python train.py --n_kv_head=12 --head_dim=64 --bias="all" --init_std_o=0.00347 --init_std_up=0.0163 --lr_mult_qkv=0.5 --warmup_steps=440 --z_loss=0.0001
Each number is 200 + 40 x the weight over the matrix's rms, rounded and kept within 0 to 999. Layers, rows and columns count from 0.

# layer 3 MLP up, 3072x768, rms 0.0333, rows 1192-1225, columns 288-335
135,172,234,177,205,177,134,171,204,244,169,240,181,224,252,202,169,172,143,209,227,215,190,251,193,190,218,188,204,220,186,207,204,221,208,215,164,191,185,169,180,215,180,190,243,203,206,236
174,156,250,194,197,173,88,142,231,201,183,239,190,243,227,189,193,137,231,220,185,163,217,254,239,134,198,133,213,199,116,186,201,220,211,213,204,261,171,170,144,165,118,260,187,229,159,198
190,239,182,124,239,106,217,74,217,178,186,275,266,197,290,186,151,217,186,189,205,206,219,184,177,239,174,206,234,285,263,167,254,235,236,185,182,174,242,105,195,300,200,221,246,229,210,206
210,194,237,220,227,158,134,245,203,151,107,213,187,222,215,186,178,242,166,177,199,233,216,224,164,274,155,89,228,235,99,199,177,118,230,215,135,228,205,126,226,174,189,141,247,190,215,134
197,200,210,154,186,245,209,139,181,189,150,200,176,197,290,185,171,174,201,247,185,192,225,160,184,227,263,176,211,257,208,150,190,246,201,277,212,252,180,131,228,221,155,130,180,227,275,195
192,184,205,202,154,169,180,166,189,234,187,80,277,245,207,153,197,222,201,254,147,155,222,199,208,148,277,199,196,250,169,217,216,234,278,159,211,252,130,141,224,211,232,172,173,224,177,210
184,155,213,177,205,169,196,159,258,262,194,206,218,201,258,57,141,210,262,183,261,243,212,213,234,182,232,198,226,141,241,210,201,128,220,191,208,223,118,126,246,195,158,188,232,241,269,123
178,245,205,166,143,242,110,200,149,235,218,302,213,224,181,241,221,155,151,164,189,217,190,231,165,180,155,169,231,272,201,179,165,213,188,172,159,216,257,170,148,244,207,215,240,191,176,213
170,222,289,166,221,72,173,166,172,138,157,277,137,164,241,212,164,119,175,219,260,207,196,247,233,234,206,230,257,141,168,245,251,195,243,171,149,254,171,187,181,234,248,198,240,193,151,221
161,229,256,168,213,140,169,137,182,190,145,222,215,203,225,151,162,194,231,201,157,241,237,242,196,152,231,168,173,260,184,232,225,183,241,219,116,194,194,151,187,224,183,194,202,244,232,197
200,266,301,245,228,209,180,193,183,118,195,294,218,168,237,282,232,117,266,227,171,143,227,221,215,173,259,198,200,175,222,218,186,275,257,147,118,341,244,202,192,168,186,237,166,178,187,168
185,201,274,193,271,207,176,123,198,200,144,226,177,200,238,214,179,194,201,166,177,286,177,208,199,180,132,195,152,215,203,180,254,107,175,217,182,180,191,143,155,183,186,255,255,217,229,233
178,236,272,186,188,158,161,214,136,176,92,140,246,198,313,164,122,249,245,200,178,181,194,252,195,194,202,114,178,197,156,201,302,200,280,259,179,262,169,140,211,224,208,191,200,208,264,229
151,204,269,152,196,175,193,181,223,194,154,207,176,203,213,195,110,226,149,202,193,215,181,224,211,196,193,204,203,198,206,223,182,206,205,208,190,213,176,167,190,212,221,192,205,209,177,179
130,203,280,172,169,145,181,171,237,206,143,279,187,197,190,249,96,281,229,268,291,158,183,171,165,133,132,211,121,242,159,296,269,248,189,167,207,221,129,205,227,183,171,225,213,208,214,169
146,200,183,238,114,231,145,135,184,301,235,266,266,206,246,197,160,218,172,245,187,145,128,169,240,220,199,161,117,263,247,177,247,135,159,189,194,205,156,122,230,231,209,232,204,248,179,196
144,137,193,126,206,177,275,134,288,222,126,253,182,207,215,191,194,218,164,158,254,264,255,157,217,224,297,197,168,204,159,244,232,229,140,200,115,183,190,149,183,244,245,183,199,226,187,202
165,263,225,89,266,123,181,111,208,233,186,114,179,220,222,167,160,286,101,251,180,151,182,176,207,220,204,211,135,252,298,258,201,187,315,205,77,179,105,217,190,268,185,207,169,247,169,229
143,218,230,128,189,154,227,167,214,204,200,225,227,207,252,171,201,202,207,196,156,211,245,169,201,200,199,190,194,265,192,221,184,212,208,212,190,197,181,131,197,209,207,187,222,233,242,180
150,261,273,161,190,168,171,114,229,107,120,225,168,207,235,190,214,228,135,261,178,113,189,218,198,142,210,199,179,232,112,164,250,214,291,214,217,146,183,172,155,199,159,217,218,199,162,205
165,207,227,152,142,178,153,199,227,241,160,274,237,233,222,184,190,213,141,200,160,255,260,158,230,259,183,147,250,280,187,154,209,164,185,188,197,203,224,211,130,194,237,202,222,200,183,143
158,184,229,157,197,179,200,202,200,178,188,219,207,206,200,196,190,212,203,195,219,201,199,209,193,211,193,175,202,221,202,189,236,213,201,211,176,191,185,176,214,212,205,204,219,210,200,180
186,201,219,195,186,195,179,192,242,202,194,206,220,205,228,209,200,212,199,202,191,193,210,206,190,196,178,163,181,197,176,207,225,225,204,224,185,184,216,158,204,217,197,193,212,196,195,208
121,191,239,166,228,182,186,164,189,232,178,235,218,205,227,180,179,188,173,189,204,248,183,218,215,213,201,187,177,265,207,232,200,242,198,222,216,216,185,205,185,236,183,198,220,250,227,190
207,156,315,184,197,268,282,188,265,183,199,259,286,192,295,185,218,65,121,195,183,233,159,254,240,68,183,191,186,183,163,72,168,236,227,192,156,178,159,119,192,198,248,246,191,235,189,119
202,226,271,123,189,213,240,165,157,231,140,245,164,218,340,169,138,174,159,158,249,191,158,155,245,220,251,209,208,174,253,260,243,144,213,197,125,199,219,218,241,171,189,172,227,146,205,240
168,189,180,184,169,183,156,181,100,189,124,173,182,164,250,205,195,193,244,187,119,159,207,160,259,163,169,154,187,267,254,278,249,185,175,222,198,116,174,199,251,218,200,201,180,263,200,139
167,119,291,127,230,178,207,129,244,215,167,206,209,225,214,200,197,187,178,209,199,186,209,190,169,246,177,234,205,215,147,200,235,149,177,221,195,196,201,127,210,192,238,190,200,196,205,147
214,209,176,176,171,240,220,193,303,191,191,214,213,214,228,189,172,201,160,269,147,253,213,199,210,176,199,236,281,280,198,221,209,162,230,155,159,221,163,193,255,184,98,184,200,203,233,193
190,194,251,183,201,106,248,153,147,182,126,160,185,184,212,212,157,209,210,172,201,265,175,207,190,184,266,162,238,213,114,283,255,115,194,222,142,255,160,166,227,249,179,180,234,171,204,236
172,187,228,179,230,149,216,210,276,251,217,153,164,177,273,213,165,247,169,221,138,193,245,233,230,190,208,157,202,222,216,230,224,244,210,160,203,281,144,154,130,214,169,188,184,186,241,194
198,190,204,90,165,185,208,218,253,309,207,194,290,198,294,81,217,212,152,161,177,188,272,183,178,177,244,128,229,218,296,217,275,159,201,180,262,188,221,187,173,262,252,166,184,268,264,140
193,181,204,194,190,193,203,166,166,191,180,232,187,209,217,208,201,211,197,204,206,182,213,204,193,190,192,193,201,230,192,230,199,215,211,192,165,207,182,155,205,220,214,203,193,197,208,162
188,179,233,166,197,174,204,165,210,194,190,213,193,214,197,198,152,201,168,220,218,207,196,238,208,195,169,188,194,212,234,189,228,187,201,217,188,210,187,175,213,208,197,205,201,240,222,198
# layer 3 MLP down (transposed), 3072x768, rms 0.0297, rows 1192-1225, columns 288-335
196,185,190,190,213,218,209,209,168,213,202,174,194,160,184,199,189,179,221,157,204,203,202,172,200,168,215,196,199,204,234,203,250,144,204,198,240,205,170,163,226,206,206,188,186,201,208,196
162,257,247,209,205,181,221,225,157,254,263,192,184,196,222,216,217,186,228,207,242,231,170,198,204,138,176,182,208,151,225,206,273,239,184,168,188,152,138,222,220,236,166,169,177,281,242,171
184,237,206,170,143,224,172,223,236,195,107,247,268,147,223,159,207,190,194,196,200,179,215,193,174,196,203,221,179,217,192,199,184,169,182,260,181,209,238,302,239,200,224,266,175,199,254,241
160,160,215,223,144,239,200,186,204,177,211,154,233,228,143,180,278,230,199,154,138,251,216,134,161,240,152,189,188,197,164,226,264,199,173,233,312,242,233,221,213,261,149,178,183,130,261,179
245,312,245,204,191,151,233,201,326,173,287,265,216,224,138,140,208,255,217,127,180,189,247,163,186,195,261,227,187,167,182,154,168,250,157,177,194,154,281,148,221,230,181,200,203,251,258,220
241,261,304,224,152,275,165,219,174,139,269,200,253,205,185,217,154,223,243,185,343,165,182,109,258,220,177,219,237,242,200,194,222,177,207,145,279,198,172,238,172,189,186,143,233,264,201,210
237,305,251,270,221,175,186,180,140,215,150,202,246,203,151,187,260,190,218,183,233,201,144,238,192,235,181,174,232,159,254,141,238,266,204,209,159,194,183,241,192,208,176,265,173,163,247,162
237,209,234,139,188,233,235,242,189,190,297,144,181,186,188,204,185,198,269,174,162,194,158,121,155,178,243,136,146,193,279,185,155,211,227,201,223,226,199,197,213,261,181,195,166,261,162,232
198,284,203,150,237,226,293,165,269,151,255,255,270,199,254,209,140,211,44,227,219,206,237,212,279,122,150,186,148,209,141,189,140,220,185,245,134,267,163,262,239,159,271,192,188,135,224,215
201,209,229,189,196,256,256,222,227,205,193,169,188,217,207,174,199,213,204,212,195,168,184,195,186,216,232,183,230,169,213,242,258,218,251,216,153,185,185,286,242,194,234,207,208,213,227,202
184,237,211,239,201,191,172,204,192,198,167,162,277,161,123,286,251,149,213,173,101,239,254,298,187,208,138,239,104,158,126,211,103,183,146,229,243,189,139,263,181,220,200,221,216,231,181,184
263,157,126,207,193,176,173,196,143,285,204,232,216,192,101,220,159,187,221,188,278,241,165,242,176,259,231,223,177,214,199,195,168,277,186,242,213,230,266,245,235,136,222,180,226,126,90,148
186,229,139,168,280,110,232,147,103,173,243,195,250,192,148,228,271,178,247,201,229,249,165,194,190,282,271,235,241,174,246,228,193,176,225,167,231,203,212,161,209,214,248,229,220,99,182,170
219,221,209,212,219,223,205,228,178,200,195,183,189,208,242,219,244,244,226,234,199,192,230,186,178,205,162,209,199,172,192,192,210,206,189,211,210,204,194,207,183,232,212,219,217,174,198,195
182,256,275,163,204,173,193,185,153,200,201,159,230,266,168,146,137,205,144,215,186,141,208,235,192,208,212,200,192,205,192,280,200,241,181,170,219,218,268,200,145,166,178,194,156,209,159,235
213,118,221,185,213,162,200,197,231,211,209,195,242,246,156,223,153,200,192,249,137,157,158,173,233,142,157,162,130,204,119,251,129,213,155,173,196,175,271,190,226,215,301,213,208,203,131,194
210,161,135,195,184,160,193,211,253,122,243,178,211,214,220,95,222,170,144,233,201,243,211,82,219,208,110,177,245,89,174,158,220,175,174,177,229,283,172,192,230,240,129,143,222,198,246,291
148,211,170,131,204,255,0,192,172,232,244,140,204,237,192,219,225,166,131,348,171,250,175,205,212,139,212,260,153,192,170,143,172,214,206,160,199,124,81,233,98,243,218,182,231,233,250,90
183,167,206,199,167,223,179,128,166,150,200,226,218,206,194,180,165,202,246,216,165,231,212,172,198,204,240,181,204,163,216,175,243,200,170,196,156,226,193,198,200,206,176,221,198,205,181,177
164,281,241,176,200,184,228,114,256,186,142,250,114,223,249,360,165,212,127,195,194,286,209,263,188,201,196,257,180,214,221,241,175,234,171,166,240,154,171,229,180,92,158,201,197,186,241,134
204,96,212,218,185,252,293,160,114,174,181,143,175,215,182,267,235,218,243,172,167,188,198,199,175,220,201,231,194,147,90,225,160,244,179,166,233,270,279,154,111,182,220,221,189,213,156,239
200,207,216,200,214,206,204,206,199,212,206,213,196,206,193,204,181,196,197,194,200,192,191,217,197,195,193,200,209,184,190,186,217,205,195,194,224,197,185,198,212,206,179,214,210,201,205,197
199,191,210,198,211,192,201,207,216,199,205,181,208,211,200,200,201,184,185,213,204,215,180,198,215,214,210,209,206,202,202,215,210,201,186,199,192,196,197,188,193,198,199,185,213,197,210,198
219,218,236,207,201,194,201,195,171,196,188,194,206,189,257,200,209,200,196,194,190,212,209,199,208,192,166,204,211,180,186,204,212,198,194,185,165,161,199,190,207,208,181,177,201,203,180,213
166,285,148,202,156,124,176,274,241,205,249,135,228,216,194,118,222,124,162,188,128,248,143,243,204,186,245,242,179,141,141,164,197,183,119,207,209,237,286,121,241,192,222,190,272,221,136,120
196,167,142,260,219,225,162,215,178,210,214,261,274,249,159,207,219,217,228,295,309,257,191,116,193,248,196,244,224,253,198,231,232,191,275,212,225,213,218,291,235,259,161,156,232,182,192,222
201,234,226,164,159,190,231,265,262,253,224,221,188,210,130,204,176,227,201,195,242,215,173,188,270,252,202,168,283,225,156,233,276,170,164,153,291,161,254,244,157,215,192,221,185,238,209,174
266,211,269,199,208,197,214,158,179,172,219,247,149,263,200,161,208,164,199,179,238,90,184,153,129,125,208,160,193,183,124,156,306,217,239,198,149,243,142,213,166,182,206,196,228,186,148,229
214,180,267,263,194,193,183,108,201,139,179,189,168,200,143,211,139,245,124,178,224,186,206,302,173,192,217,222,193,173,243,188,194,196,233,185,188,188,196,256,289,154,183,238,142,181,261,204
205,146,180,228,214,260,164,197,213,205,152,207,129,230,230,160,162,171,127,179,211,211,219,191,145,209,203,200,135,242,264,230,140,174,174,212,176,141,202,144,134,166,205,166,248,178,243,166
204,261,214,265,247,245,185,269,278,216,130,250,178,164,210,174,174,144,155,276,163,132,178,206,191,99,240,209,139,235,297,198,182,244,223,95,257,219,155,217,172,178,200,270,165,189,209,180
247,209,266,254,187,115,213,175,161,108,246,194,298,267,261,141,226,240,192,172,157,159,178,109,212,206,253,197,163,202,252,244,187,213,164,162,288,200,168,190,219,222,154,182,188,194,286,97
198,212,216,219,182,196,200,226,210,213,206,199,195,203,198,207,203,203,203,205,210,210,198,197,202,200,204,214,183,206,201,193,218,200,212,185,187,197,204,206,201,204,201,197,200,198,197,199
221,198,203,217,211,219,189,247,212,188,213,222,217,203,176,211,233,172,193,229,165,198,200,189,187,212,213,258,221,206,200,209,195,179,211,210,194,196,265,192,209,213,194,207,199,176,180,191